{
  "num_hidden_layers": 12,
  "hidden_size": 384,
  "num_attention_heads": 3,
  "num_key_value_heads": 3,
  "head_dim": 128,
  "intermediate_size": 2304,
  "vocab_size": 22628,
  "hidden_act": "squared_relu",
  "norm": "rmsnorm",
  "norm_place": "pre",
  "norm_eps": 1e-07,
  "positions": "rope",
  "rope_theta": 4700.0,
  "rope_fraction": 0.25,
  "qk_norm": false,
  "attn_scale": 0.0884,
  "bias": "none",
  "tie_word_embeddings": true,
  "parallel_block": false,
  "extras": ["gated attention", "skips across layers", "capped logits"],
  "init": "normal",
  "init_std_qkv": 0.0178,
  "init_std_o": 0.00362,
  "init_std_up": 0.0178,
  "init_std_down": 0.00362,
  "optimizer": "adamw",
  "learning_rate": 0.00109,
  "beta1": 0.95,
  "beta2": 0.98,
  "weight_decay": 0.13,
  "lr_head": 0.0142,
  "max_grad_norm": 1.0,
  "warmup_steps": 478,
  "schedule": "cos",
  "final_lr_fraction": 0.0,
  "batch_tokens": 65536,
  "max_seq_len": 1024,
  "doc_mask": true,
  "train_tokens": 623700000,
  "max_steps": 9517,
  "dataset": "wikipedia_en"
}
Each number is 128 + 32 x the weight over its row's rms, rounded and kept within 0 to 255. Layers, rows and columns count from 0. Numbers have three digits each. The size before them is the row's rms in percent of the matrix's.

# layer 6 MLP up, 2304x384, rms 0.0524, rows 1732-1768, columns 0-191
043:126053255176116134091162172134156095141113105093090085162122106128117134063205134098100154138123181075110117108155114146110111097181058074172157141110066121154181140107147097126136103123087148107077192104101063101139137065143080083154077138152157189130142104117132104125146124120121117123084133140132174108183156126150146167082124163116104125160121113085129097099084125108127166154175134098073126158106133181110166167108095074126124149120118112112139128143152112132147139103147161158146107113136102103159134150114050108130141089119062101146223095171146103024168122116127113149
100:178140178189097176166181130138131154142136066121115117157104077107147118185156143139163088101104116073164143157159170090161137124118098107143111123130160106146135144087116134135064114179104113136153137103075123092119122164164118161223130089149141118100082112187143153141167120117081131101124182116139095157172135159161111166092146081136116078120106132160154144083149123141080142198096147110145125172084152193143117173105113123095118149110154092089109113104160127138124154068123141102188127167069130098136195121134124084146128093098194120140114155122180149166145159130143135168
100:151115135134107092188162112133162142091134089154118102126173081092126203091133164080169104061124147110141156130141179154089121130176082119128148088101128125125113131067081126144062135143159125143140126143131104110158116150163127075175125170149112122106093179080127096109124119193147164097180219104107161126142105082188163148088097154116101149155110085125138111147127169089128132134122085066080063163151102109129139163181082127092126165085077160088107117130112118074164079148070169042129118138146102142127144158070120175137118107146060107098170141155192080169132074122121103134
126:100127128137118125109188216147117114160126137090182121174131122113086115132115082119168137141122181095109069110134127128120117074116151163104130116117152168142151127087067141037107155142064117157047112095180082104096127157129145149125138070139136171149112162172126166155081145181118102090148162190129125108191115151126144078142157137168116177116154154129169105177111092150107173148061133137117157137190117092114143179161143094149102097165057165140144103084083132114118143146160224121098139130155133142119146131093084105131102096133083079129095118107102092172105147136083141176
113:172128195120137137082159187137136126145108075148123117130131121171105128101109193124116103147092173150070161115127155169141157071152123098168113160109151142158140144066123150114101150172086096156115159113112089144134111126115145155106117167107155093111176171125091155178129070155111118106144090158120159169158101138115115120190152125140140102193108194126169153068099152113162150126044101070107061099179194173139201136133117163099132174158138114149100137087147093121154111148182130177119084094148075131097164143167116146165192076114077110109138174100127117126170085094145195085
101:129114145147132095089118125213089116132129152163092151150105148181092160129146164097074165138128138028161142218163136125098134138140147171121143129138085139121103047118101103151078165147146139104095091075093193124105162108195103113120034104119197169155142132169084134050163152198097168153161076150119174066090092144119154084120170094124102106073121090151125109088136162103185174174144136125045114098175144078156152159143138133148114132129145101197176092136179099107123121127136171146090066157098077130153097101123097124155144100152085137162112124159132101144130133168095054122
103:138069143171137159089179122109111090144126136082135120178122097120151115167201136150191085078158152137115174110109134104144112139187101105113122117156120098137172118108151128152050158175027182185147147169131103133097172140193105101146123107191220103166109087145159123184121126098146166144122163116091095120173163098120130157169179094103153183145133119076117125143141129142135146144145145132158096131147120160095110167153113161079066189125090083086078094160156134154121108069150084133128139167168099148171121144122114132162135178163122109208135103086150093098207156165162141128
091:132080128107094100086162183126088156097095151126087116145154120147092110086121172093100138108144102123166119102131053238136103129109071129136103139123154175164109115133100136144165165167082122075149122094113169195089108145092163143090131107166217114189128117105085172137148153162135100118124138184129071073081201178107111171178183091112110141193098172188117065117133152077129157183081161120135151079167120148161194162139132129095090127146134118124097111065134080107131133079124134128135140143161145143108132099140097084127077187168099154137105115168140110127090100132143087130
109:163134161147132173126188135116126155095112080139152128154129129143111118025148155146183114218132154077079139154065117144094088147177078142119116098046118129133146169111142149054120149205134161143138189146110174182117123126131168133126097101107141132100199098151109119096125166146157119129117145156144132135142183089092146216123111183072087168111062110167173163127159139117156132115156166133138115178172135175134120106164084140077108136130098170137057106149092142136155151146189192161133070135149124164101156086124125111141095084123175095140144151113084165115104149159117123103
105:140151137124079081154176175173199119084112121122137033145128092135125189120112136150107153085177170127112152183057120094094183126186053129140127140103100069140097073082137086148110022125173110114077119130089162177137200162144112174152111125157187161125134095170086137118151117193131126156119165152099165125097121054124081149109146119107112123087155048137181152101144123105106137144110166075137149155096138127151104144173174097107134123162088089116078110150069124109100114092164115137105094106106160205123103169140120096162090105136093138115144178155120120109117031100054101134
108:137129164202120170142154078064166136141154079077097074153157121153075149122076124148128107106148194080064126112169131138124090137094092126118096116115067156097105139118061191102097185127165167166063132152109138121130155153113111122201105135115150182185114116134142159150112087094134131158124149161084127155125162088110113086100175121120160175079160120105178140173087107111165099122121145135115122097140141145106072202123092092118066168150117090145082178156163142172087167145163116153150144098168097104154183182158103085113123108118091107157160160102091120118122151122142160087
113:112095165151139182129110184124165094150143161130133068130120134123160101111115104118085161132184127131087109128110165112185134110115112099110152128066060122145153125160074050106154119146072112150130158130087120162152135069124125138143086117181147117155070110189177162130117113171154085094180124159111215050118131094069128137090114142104092166125167106135125123095107158156124169170040194139126100150182173193173136198141162114144102148151100140113102125072127162146144153109183132102144147181108101130137174154084121100104125134171151058075159129151112123153176108186151162136
108:154088157120095107107150160101118112110087135093150131169130169153115132107082146070164131127096164088112166124113088138110121165125150109115172155099143171143099149135156145117103134193106181145133135138111107116115135141115093113137137124141176100174149144158136203198151182147117116125125213168118109090156200060126138114115167132122082137169162133096113162178152136140152157153088090148174109134123110075135121155115156130089108126123110175137088076080118142107178116087138141100092090095131136130111112083188118120125131079160138071119129156152151137074113161123110101123
126:182134136180148145099121140142143108118112104094177063118141100120110139081126106084130073100151153119057186138149142141137069131134143115136155154061092144133174157085146157137160109113081126173121181126103107094123144104119126154120167092128137157171174154134092074100108158101144100117160136131128167015118105052080123144127213136120078075168079168077126136123118162156100113130098169146057134159091109194099212120141159089101057118120166124097145154132091125130153112083139093189120104108088122138134151113140100103110136157162128103131165174113118116112135136098150120142
110:106120127136081125100168165142179066204123132074139075149097108146105092128184135088201104101109145084113117171132128153149108142162092137091097146076144159112147101100131074145093114136071111086109142088075141124190072113190106121169064125107156143120104145127144114094147098157094072073189169133144149136099140117131088107113160193113116135136134178152144152138065087131159097117132090069165161197135167121080172115165156172185134132120067096120110111125080141110084127129120137135148061135195093119130156136111105115154146078156075122122079167102038130109142154120086069110
095:088140146177120118093151097132119111180171155108150109121117089092158106078080168118175152178095192137112116199098174157091147105122097092073156107087093077126196118158127073060127109180096163081180141126193132150149149056128144097162161137143193116145130163091126125123117087139141123137091179138167173062106127130156217163203099168144141099117156136138105176111103150047122124091119129123120117146180120110191153113113134199115153175152122123086058100131078160087097116099174147162169101102145039173138097178117115164095087098102106108185122157152075088139151091097131102085
092:118131107170114154111092116071119143107104128116121141142132083124083180119090100166094129153163141106111162153134131145123093149108065131131174129129074143156132157061149103118125095127182085099112146059129112138163135167130077071129145147141128110132124145085107114185112112136157151121100123110123180101087144092179087127123123169123111107132125119134143171130085128178111144126086235150141098112149130148189116178152156119089129164086129124083143112126106182127149152082113082099139065163121101159188107083169081096156091107108111137135149104130182047154124107137147165143
101:099161152118141111109099131133097111142144171120088136147212163150116155077139142164111112156155115144110096121042179160075194153109068060156123108126052167110164112144105127108149098159133127108125125171051146156142074177195096133099148142108129124065147140082116098110115106115194144108077174168097119100125133123136151105158095135114143170141155151118140094161112121147167138177112108134158117143088104149158137085173100109167124127136088159127067112147110150134157102146181121221086135131155099097156172156182098107128161141128190141149123103131089132173104198124143053104
098:177087139074133115099091143189112086153161139090162100102128108158156108120091185107087138109085157122157146128163047118147126129103128113115111089115130117122143160151153102107128104121087108060139137115133070099102108115132145150095084104104184094161127148141139136148096163150134154116093162097125124095123141104111141154148159195084095091093112128165162058187142161115104131131134080068112051158130148087125129051158109111113111202186053127155137181141143177152138149113089124167139107124097098204089130142143146149089136120161110081100079137158144102085109154031183136117
112:096096144138128116115163164192119106136104146111130090171136092130069146074157179075128095132101124148088124142139081153133140068177128117143140115135157158167116123125109136140139110140162151098115176147125090149116131099118161138073138157145133119180140159024092118104180134129156114165096116156106117090154157160095125149118115105104136130127108107189135082016150154108100129145132125090106175134152121160158143116119062120119059130148167115118077088128152152132182126067175141156080127171161117105174078099098106125105138176149116121145119142132166157105111035085197138140
108:181021134131141112117133081082062121107114141128116123162071131196041138080109138128141160163120091121165115096146104137104162154146109136171127134083088099160166106078131156143163120125137130142097124122132135107079137091188065146107068105083120155137123084153125132143187148120069103128099121096162168160120118102167159114138096110080076076154119085107127143143167092092104160170113120188162104101191164168203122173099108157130142117117134140074050134139145101101127143099115167131137097141081074112138162085167117161132138109129050089140098106109151085170123101141145098121
095:113120122112124115136190089144089145180152144168142081120099130146138175134156191155098124133201129110107178144095122171063145097138133148150140139082138125136138131108158142150091153108116161120134136117154129138126053183124049083122123151199132124120160104143110122104100176179198155148071173146090112122110154064179144131149122115087133110161149144150131156149110116142189157107072174129082100119190119151173141141125146134192102168080133121107110115183087096183121101151198128136157141128090119105192127120060133140152128086103100106104191120124103089118142152155098166080
105:154100158167097144068157104131130132138081137166086116086164118151127132095129159097124120149129128147132200113145095159084179122123089117098180163085137140166163137131168101068115095229132121094122181077157146191110133127106136100116093181127158153178160152098096087139107089177130147158071088163053164115102174084065123070128128110120097135148136107136111134116063107127086141084073135137099141113145162079153158098113110129103103111129157131163125099075129114092128183126085130153113090081077130119132142138171135105111129126098143149135122125142102101139185151132120105156
109:134125134173110100019178120102125120139164060098176154078133109140075165137110121053171121077092120109116143174121139126078149103122111148119125080061109175170132131093132149123102095101122166134134162113100107119131102122148104156132129183113182135144141122139103079161178175129100096139146161154121219100112151063116113109124146192091099103146114144166106130058168153172152151108080164128111096125167091181118139116135154110132108150140133082122101141111112123143118126116133144104112138162054143153204148110121108099134186095144156132105104143113136120157136129076201100092
039:129056169168062177151140131114146120132115114091156078172099073140044124107114176122130106107152216094101118123130129114120142084127129135133152135132085110142163151081110114125068101121116096126121178101144145137161149072129072136137087109133130161137139097089144127117098146117151108156111150155127186097123181076012136129218130088112067120149093053147175165090096140127111085129145152121145114164173112128144166146135106114102098126150089087173102131102124112130194126141145205138100093108062082175172125154180088153146160123098101114129099174145143117134135119164113130121
093:119083127128092107126172180157139171113137076139124113082153093101079151161063146168102058125100138184130098159105130171090131187165086103147122114051117162086150141085109105128166134158163138102136133122131120122118129053081134109139102117175204107153132072155084121173149067178139092122136096180100118107125151102104134138176209155097102120174172070169133193074070144119147120152156116163105136136129142152121173146152139129167091142106066123139087121068099095085164111127130162096153083103119153118114093107153122130146150147137084092165125081119176145145143104113142185142
100:179085147127120107125132109147084084164139113126108149139131118120104107166151155173183155084124157088112200103132136168151194092142074159116151187069136156155199199057167131130155152119110166088134097130066160152167086131133131054168115172125151175136115142058122150107117121132103117122110086122151112127112147145117133152138154162131111090108147169173113163147056102176155130132115161143099194182135161140090107124147095150127099174186069157110089083133175106138137103067138144146149082180176061118173145217120108120164174085134109114145097118162128184144169113163105168167
098:113153119137073163122168138152127077141115141090139158137099093111127123162167094087155084058116152129147131161120171093110180145148055087147176135080128070145103129135144112114089054127105117139070143125189147143174138131117149095087210110183173161147171078044152158133108158127131151083157118150146126123135172108052144127127119163143128127090126150127133155117162154124129146167105186162204167167085103108157179157183106079158136164177121140157148074140143108113146143120111121130096087150140075153171075117119123133083141170168126118140147147152110181133199057107135108131
040:160053209166090143112179182138133128129095100036133130171163040120097116093109152078137109133116134125065137142142102119126095070162090082102133107044121180125119192101097131146085102137118157137115197113112092136127152081138081087150129135203133164162136081107129102150130154151124175097156118134103124109143167092099152141146152097074099132222146122107135108124114148155141203142106150142095113138137106168196140123126085068075105132132107119110091134130143135107156181120195154100094071117095107126133145130117086122116131146144095076144146148204138139114157063097134159095
121:147106121168122177118147090127124103157110154099161152157141071185088100087112162094129105144128140126157131162087072175092153155140093193111147178097129110174188179165120144115143139129106148178132171151073159172120086124174053188141125134101191123180142149127111098165196110169137163125119135144040097156143146118140176104121135142133128095137141103186095101048067128082138163122141123100149111113128177169137220115135151138174121203097037094136097120095124101065100116118115169149124117101138072127219140122150100191108164117142143121163117104112138127102123109096102115150
108:163118146181084148129162165122198102086131120138109139100084108199055162192143145074103118127156130114123177138111145165066127136142079118104115136075119127164185161147153130023095103105132147103141168117115133162141133122179139106128086151110096150193156106130148096098060096164184159139126156132184106107157149168107104104180140121118103142178134062145163151130076103137079153130125148131162148136144125155150132143172188085141139156160062133145147040074109110152123157169131105137161088096120119060140159133104113165118208105133093124110125151124116136122141151090072093087
120:122092162212113144113136136158157151164126111120135094106144083111102106112147177093115161038137164144103167151115147100090136090159111142098210149091133150130167125134139150121086088127121100121104204121104087120081069102173078170114113170122132148163142167120123103159163172132124173180123169133100119141158161133107133137150088074040127090230113085142109094085093191117115105121120178108089098165135145204183155105102085099119131137103145089155108125142126135099156127118169173173110065151089103106189143157120089106119151112152160097153118172144109154124121104159144155113
108:135154134138111160114168135142156149109092085120101096210171096134111130090164079158197084109144108115045140145104100131129118110139100041104164141120079138105145159145108080140189077131090143130085148129175127143095160118128168134146162160070110110129147100109177160162094098140158158105072115139148151120088147141095122098139118120138065125133131103135188106140159109119102135065156102158181128199119135127140154116155156077101111121138085144131136192099107151090179101142117120129134097113119114161116046040116134144134153131134113089126145114158071141150124082130114115170
107:137123130157130171121126105125160144170106164104143120092071060160072157149099149118197126150094124056101114074173166163127192115116090135129113093106116113142162168137036148150149080154117155126126091108141113188178112074149061130153151000121119141083161126168114140120178182130134154130103111150117090159139148159119115109117114126132150144125095150170121154108114124098146183115172192102107114055128078140136196109186103085136109104138116171119099132166119122085140124150083133165096100138152135116132122068108073145105169144127148137078108145084155093165132101153109185164
098:094082151098109206139177164153130126108123106123118125095145142187118113173129108109113081132123101111114131078130055174126098088123122183130158208116092141117125138158143144138157099120140172141110124133089144158189135120124136159147122143081146106126179160157110116083147083171100140102112117155145118077177093138148128168180130118158150107103087163108114117140172071110111117135107168082134107122131155152174118177118118104149134097147034123115137135069115163132127160137112115103152144135118104109152133179120118109170132093125133102116146168123109141119124119108131168106
110:136086137164108120140145106073138128167100141117163067162088092130116169150101131140139212120139128104113130141123119143124100185097130061173109122125102107124151183070118104161142088130111141149096120141101067176152141072147111133134129168173103153191138087149140110142124158168090125074081160183123151080172183092140160101135131138128121110119132102158125111129101160147096125107171192198159105122124121126134131124118137156102056097137136076133109113127095098049152129115205175125121156163165128095100166180112025110125157044168170141130129186080124147072117118153150139140
114:118130119158077176059146119132212108113145125088096107104086067137136138146103151080128118069121155118178154094166119167135145095093114106144121099119138087127132127111131108086046081133058179132123154109160087149179097131208129134148141124173096137157193143184115142117137086162093163058121135146102106123159156130144172101101162162109101119136104134178155133070093152112108114152148171158170164114142132143216136166160134171120155150125099141147149085117149116134078139125087153092120102103155148160112156138099113184196135121191158077130107216102111066112159102090139204110
# layer 6 MLP down (transposed), 2304x384, rms 0.0468, rows 1732-1767, columns 0-191
038:071122109112146072130134126129097136169079098139105110192148124070148154114131140088156171101139015095127090131114064158129145107144140146080145157210088113102176128133089129143121125096118209124111151227170089145079114075057175157116106105115089138123139116102184099158134117121128185160099114068085137116130149058155083192113118176132167106113146095103063102156087115242094107158122134119093097135081107119135170104124150110099102114040085094143155163128112114106141110114119137119105141108111123135130150080154165135123131107146122106190148098138194143101139174096101157127
105:118163109129105161189160118145139192107145123160143107082104121083139143141153110122106064097108116158108098123115152107120118118130132229128089154084147133057086106088118096163115105109167090151123158087099131121124116114146105153154136135088127113121139109111143176098106106191172087133063103171118127158125135143085149097167154128155113108079160136161126107144093100162150108095127119174171120099123097146043165133101151111183147118176157093097056135170087148109133114151134142120102091137179099092148095091114140200081169149069120128074122130113136119114054175132058069107
099:126135121085157048100157161146099144158089117115092139092145139138169135123135148168109113144096129091048184157159097129121151133135116108134158154135132132113105115107156169191170122182109157093079180098135102071090063062057195151163128120049106092166112143164141149141140153105148154128095150142186125179133167151117095127187162119110128164193110074127122136144166141147094128134127103169088126119081158141127126051178112133118171088130115066164116106173106172197126170108134100137061165054156131180135175116160193119084111105124132096139114130169099170138167111116125146120
128:109113132153125097135163049093172151110127173090149105149134143167114065176162124107145160075196172148178131101079145159148116106099146171067129069156177172096138136146093143058136105115213106120120119109142168088127159166179203111133137122183113172135128173143142134093133090155083095061128191076092105147159150104108145171184091148129128201077072122116101096141169133126134131112095082097172083111193148138114071150134104128115080111158148104119102081052116147131165097150094180184166083152134151145130107128143074153124140118127130091151095140101166128182147159135166119151
111:141114105146141161183118133118108126137095052124124150134167094122142119148112177195085168197175116158087144098174127106119181109109098140103136089099131067113095173157134171060142166119139127113125111106143119122126088152138189133115131152114073108084097187060117099122180124158117078147150110149155111136173120015135145157139099162126117136141174108099150183119141167107158174096109074157145141152121099040108128108151188107134151132173163118131113148167121102139144119092127175121085104107063139105075102109140130088130107076068103136169110118187118101144115092110134106097
103:027082150136097173156089094150077121107116161132150151116136142161142075148132155117128120113129118164164063073070114120131179200173087161072127082187140101068092157117118143132161105134099137036103143152084108184155128147129172184187107098112137108132094171141123061117140090113084117130097118130139139165189112161122137114086146128096164138078094082122115187099120106107147163189126088142108182113065123112076107168155127112137166134169150112157135155142124151144131121100114152122113158112129074143063073167133104130122084070103194121099166122054156145110136125134115115161
105:117156155150084105165204089146111173071112117102094124154099163141115135153139065102125122174131123174092137114130172139157099169125094157113037157072112106095108164148124121130064131117056164119170107162114096123113111116117137133101080111075113082142158150156115081091138090141142083121136126176101162047164139211098119185162107107096108138140096132075127192150087101122145108104168141062144133167069152132138099114104094108178134095163090136150125132146134092147138109167103125095117164137075026125161110138108069138161109137166143075136094117177143098165190176109088073135
093:144185111066103080086153137099185183139110073148108117126124104124129136104134058146116131181122038080185101122094153094129113134128084131146136126132150091156129153155160103181103128073181122183130125177067117160120131188132138136088137136162125104156084113156120124153119107147148099087147098163131115144116085133118124153060148148152160058120112110148126126102149076121137097112128106122145122167128107157107129113174148084065136042071058096103123086223082156129176165162131122104207147143159167073155092169073094125129130105141078153094132142114156099115075158158086113136
112:118142122171078157171111126086120198092157115191187180121135139160115128117132134111107126128105149071088113079102137109114150107114113143173163150124148169134137122183085132157100093179128136093060124140119120140151138128112121144133114117074138149115150141129095141154082112169102121122195094182145133074149122147116171125167073019140109126118157166127149146145149082198149124147124135047107109119181120080152106089143103147154069165140154169099106131164098069171109131141129145065132093209152098050145098107139103163123099155124163141171095125078078152139119140107130131106
105:087107122139118196146094131111145148125151141120156127149118110100142065117095111136170102129176148135116137061160093139169131095149105078129136184157129189105141162149084163130104127160143074065149150118081154113142112090146129128107068150125120148142133169128116167175125112159132143120124133151160108131102144149140126167128174122060162137084129141191123143162100123131135085138096109108160104090068154180129084049094130144165113162129158107086168104139162104100137152132139116121132136115103142091124110124125148112082130122119183093134154084111095132163187138149142107108
115:091057134132127118158178092099072179055120109146178143168090126137110182120034109145108134147110141162178148098107107117111046088085101073077137100155107052109125164100151130105046114142139149095178075116090124082130156148071169149139145127115145112106094147071128148115145090040067191118118123163127126101094174106126118142156139172164139148121159054156129141112103175154159126155138108146114073178106172191129087110094116143173114195152146158145122145153124135131160119098083099173123131151118091094169073132198115089196118146130156122102152176204170148139101166106156106114
116:170137093137114180135078176142139133077087091212096129063171124126159116187146153134111142130123167118152138120110106155118123132117137095129125125084065169133102124132100119129099114117133116170126154128129098152153181145099115190142156130154090120126137180140095167201179094189155117138137129126139174090135093122146023113114040136135083158128176065111181151166124145185214134140110105141144091128196158160119097155095136169118160159125140133112151126098155091178180158144046128101143171106124124134064151089080180077171142106094144104145095127188131098143107157130102139111
108:149125170092147124147081166124177149107104123187025138105143198136089121146095155031063158160072109141161165125119103112184137181103175122059121127147139168155083084115092094104154176164121152090076115108148119084119125101073151144115183121119095090146125139136141162151111128103133124081086185158123101065145159127141146138134166132160201077112113182119170095166176152035148115090136126125151177121111158116061172095116115119121110137142205143108096101099114148183142072060204151126155157132117112126141070123185127105130093100101108112155138073111133121123058151160171156125
121:139128139153136123180146122137061117160097138135119158055106136082141131124148133129123127131111141091037158133140216151133078069136121155087124136152148134082145063156094125115099140119175147143168134126082143122144164075158151132126143107120095085110055157140094141139120067069119157129147177156143102098081136156126174117208112099195133112106079119083121128171114175086134099104158130125145113127060142064192105154115116146088101062116133083117136121136161130090103097158168131089134051105103188111117138068155079112135140140130164144093167113128059135148118154116115128167
115:122120128126128145156086117129063108129187101137108122093137074109152102138138131140180118068129102153116118149163107134108065152179150198118087157156094166114154112166135096093107124157094121097142104048092140114109119150180176105100135131141143117091150194075140163129149152100141163133126091164091108139113121093117151185112067108088119151098152147106109157131187181202161081119109107136134131168095132134142130122145112114108117164127094101093167129186129140147125145105081157119111112152083176158151097091083107095150191089038132151120112122161168078162131114118158127150
105:114115163144105144126128099125161122061056136146158117095106150148090156118140160123114127079145137141144082108115120103105134188145186168102136089168144157169119140158154173136167177053141133119130115134163164041126088137098085129154203171095068092096142138042118106083106177154135100125123144115140128143091164089197127155103135164085174119079123128123139071174132094134140127114076133126129113144130138131087112083084116127088130081091177115141125118044110129117112079138152120096115135090129201136112106160151061136135075125142117127068101173135165173088127127129096114094
095:099127113123120098157173122149154150110146114147142136122097078092115101150075146080122121145145009148096071166117182067128150119125098160113149131135103160111148187145136162137125097096090126116125084189146132122149153161144103113085152141117092158111130124117102104098142105151087099052168099130113140109097108167094150139157125125121136114146093127137205130160162098154111170139134140110134067135118113083085120139116151176091155157135154162148094122169078064135177092127125164090169093107162111081123087183169068124181101114154131175141115190146120161103123151124110150190
106:078070141103097090114142139124124145118101113164092143158098155147149104133181123145140157087122120127142125105121106117156096143066156126122119135148104141142120129140108161128178177110123114140075142091099165091070097074149161125095130087144109099083116200037142193072158095173105108104078115174099173118154136171162078078201100125073130139150161118078168090133104120174119022145131135184092169136153097099120165143107189141153101157104129155149118096085140084144125128128105113151086140158232079140103100104128127151121060155112114115150133057104201135156118137129052160151
101:080164131105142134153103009160181133110141120145125091088120090119188163144162159129121121099127183139113118139130106093151128162102151145149139099174164105166212159129197154183149147150163116135136097111159108107187062121132091189102130084130146170111095101143117158141110107126135153152142147088083138128132166109096087102121165205185088105077153135134169133137127117109111086109156126092130117090106123086130114108140091098090116158099070150091128114180173186145129128203121110130160092125124138107068162114142141092079138135191134070110084159093117157078122146101084117109
112:151113118073143066090108136117092148137101122141132068100181109147089148089190051133132105164115095091140138163070153109129066138119076137155139128057080078136145167122140101141137199087117098133136110120108146178158154086094133101083090093151139017128090106117141090164102116122194108107113079158099123117123113189149106084157167160167146142134133078174169108109116117122133116129138155132164143133184103156081148144143113151078113087093135155065146052087077150128163188134034140098140104144154107151087112180085126094161131148114088112121129136123135144119118167130106170092
105:158143124139136171187070093129133177079096113157170131134134170140114106112116078132207137142093153162153122108122134081133142225154120160115152169105130165138135140126069105136144106102183121184133113131107132106144109146150106111143096163081055099123129084161144096198144205126106173075088100121123063119121167180142108074083082138098119085148148110120122137188087140115103141084103149161128160116162143121137119205129133136152191134118140132134097059124102080180097178180116099127156159135136159131170114113194156164110058069135140127110127057111156168153089088156148100131
094:116113158094121131086126168101161084130111122118139185122104133125110158157115128161130122139122131103165091072064143105077093150120215097141090166140115093098108132172129128105183100105052142156085109124108104037101194132095161119124162151134070130143143100181137148109092147092110133095152154174107118049158130180092088107113101095161143126122170146130098090097062190075109151138032117075158180163164163158095083134088156182100086122115153184164117153078080130161099111175132117120101156107162094145060167111152165171105113196127120090119150113167088147209148156147073073120
103:129187156152147107146114069102145140099107193114116136137117129081186065163171140116131095091110109102161121126135165119108172126193091108155098123163136141140095104136145153129107068116146070205107133142144081133128134151122193112093135108162096098228083131144107094078130093157122101147160080158135111120161171064114082179084116103136122131131115189150128142104107186129088090096115075140122165149109133141108114071140118146146126099156120096161095155133123129103070185135172159141132097111175128086089174100071141111106077160143149170161033128133127167152157129101131063122
107:142148121127194089158097095145109117133077110119179104156153099154118188158100139135133181159126112130076110127109129146055162117052139140150111118148118132102137143085107153177153145096106147110171138146085083047162069104112101167196131082107116098094134086188170123092162157116148132152049174085125096105131136084111108143128134129153111092129138126121100074143108073135129102122144126068123134149126140140097135111143180135192136070152129105167109139138157060107116108182120085133127180135133168140081181090190080129068097158166138114134198141129144134130096140110102212147
030:136148094144180120091127127104109136141118108156130107095133080119137106148186235132108156147094100108124130120159148121119046182159133165124091126155137119161133101122123155148116160102061146132098158117110136150166181167045153084107130102122122164123122085098129223111097122086128132119155054120154060196094160128120106105066124092145120121155125096090190088189067160127093103118143104073168143076069136087109121110113145112137077108147106142172195136173133114151122070166102068115142139114144118136137133126152145142145197172139130130122126114118125191102143067058131155170
093:136140101129081106136160106106111156118107149131129122190106132169107158074102115155146133146137164166112089122159099091107132133182151180113104126140131153163147151110158116181107104115138104127156103096111123113105098155119147108086184146119125090120089142110134102114137075144188036096164084126155071093095111130070145138121151101201144120150130126140144106166142183113084143139182099195191141123129105136068127103160141134036097114129120131139134131144101126132150152078101096149173128054173103175171147171080103059075126165148134195132090093127149174138093125115097134140
101:084102118162092123124154174122095176097151140145093123114133151088097171155085114163112132086191151094121160058157154174100132097171133113132223130107142093070127134099181154203111047047145173093134075132149118101166120150164167076185151112077095058095151098085114131157085096073121119063109123084156178164167093087146101147057120148128103097117214100151125136135107044170129095155125095149199118102113145120049104159109200098126136111153090049156132143133131137077170141090084132067132129167123132170063165163152151124124124111137099142150102115129128140105141137123092138123
097:082099127174124167118089071106006090110083139136142129174072165075173167100031154076121090171182183127115108159185138138116148146129148168136113109074072122153113107089114125144128120129119077115123139099155082159116099153156055119121103145114067180170129131182143099124106153140134060158107103115089129113089122125184135172135208085120113097096159101125104119113104164143181198112127101151102163144128154141119141112121167109140129092104103112107180077117156108140181094174133097061124149094130137120107161091174168130069139134157122086164105135112081127114152109165181118130
028:143094127094110154106133155106095117132168148101103040136116071136142135106133165156158153165164146192172105134162135115124131161155181044145129111127158120113110126132110112113166117154135162125117098073167119118103144128133167136091110118072178132062103133203123150149094116128169130135150137076104159168134160075122094139139111122049150090142101079141149107173114152085051160141136139169115040124180073096122108086130155126133165151143179103122159104109125076145194133077113083132105102190103130117157121139218142168143134112100142126124161126100126155125123087124138050123
123:142143084105172165132129113111090142167138151145109113081105150148171129153139148087073140135142109079096144124169139082125136087110053193104106103136115150093139151127075173123107108085183156147098148115112123097071114056144112147169092092100116092154071156121099160116146101108058127120096136192168111200152147117115140148143105085148131153164146103131087145110086142181133130121118140090113125141130085230130118137150095122153093061124065121149165193110126087132125117166136154117079094089151146141166120075169123099088122099127128115173111109135127123106188135144165114148
114:204128084137162141139128144108117094143204159110191116008130190128137105107115089121129114135074127126118155149121125119120156152119066191106105151138133152106140136123099090122143185173229086147194177047125151239147164116096149129081151123117166140060169186075139123107094183181116128115092161079153080146180080130136179137135128106108176110156127158110145138094157131127162140167146118133134143115118092096152108156172091077096117150080081128155116106144069128172171118126154085126124130100090166151097122215152124192091112103141140110121129180117113090133095144136138085117
115:130143077113137107168127193136131180127069059166149143140145093091190116157118167167120116107120102148105140154104167177068133086128123102116145096116163121161150127149139082213130157072150091184128140128143090108062116100178118099140152171150095094148097101099190183084103119085114109138118178159099173127177161159140158145139131066130150111106160117124109134108100177113142127065144137114120169127130168075142097094124082180119119163160111137088121129141148136092096144076094119096166077209124123110122136202143095121173184111156118173145146198135057166120079154130134096122
109:070165102102085165168089135109152152149148133121176155150145118150119116108160116140133110108119073139177084111110192105126076158088179168113121093132120165112131151079115132115171103118115150107188083079114125087111106090093099168074130149104155071086114077134122077121080128133153148129150107172199082109123149183142165155120185075108153142109078098053172129147118128116115131123147064139171088146114135180118091109115154135112125121095147150113090194125131085076167128143105161122136101126112133121163183103112108060140044122136173081162144138124105137129132128158145169148
111:091101123173128158222089143204181104113093115145150140118129133122143125087163172133128089151094101130059093154157165133173136131155133129130146105101145172098156137157139127134143135136115145141109166142150161090161215120119097133170155108104083132075070116109118086166157115168123090068064083154156137147115169127131102118109157169170174130113108109088086128151161139111140195091118158134078087152119155157119141067137119221159099177099145125076113158190132141134189083109129138115082119119121177083098123124127173150144154134120160112119101079131136147148097132145091130169
099:178113110099124168138108115135164166116143122115153169077098124120160120138118121100121109162131143156119084123121124143082048149112140149067122091149194098127168121112184130116133091119074146135157110128090158066109120132138089158124083150033116120153104142093150099150111103094135171140108133116148108114113060128136129138131130096183079128084115093193110078160111216167132118124145059140169092054131130114109153103112067103159158128119057110113142118146089120183135186163091094162112102132100050126120119157067162116089153100186157107126137161150113140145135150151123102142
112:138120131158137110164125074131157144133132153102130127137104164098125041100123167129118133136065108143151140114078173081116128109193187158100190125171136137127159132221140135183105133145121114154182102138110115111112130101079157147108100122115133088183114125124052175146160128130140138125147182076153123192107110130147141066108121143142125076123111074149077110121087129183117173148146134116070068137098151125139110125104126077093153131109130069156137185111105093182092173117119094139154131178108156134147080144115109148116154085137146147109152047177160146195073150145125145141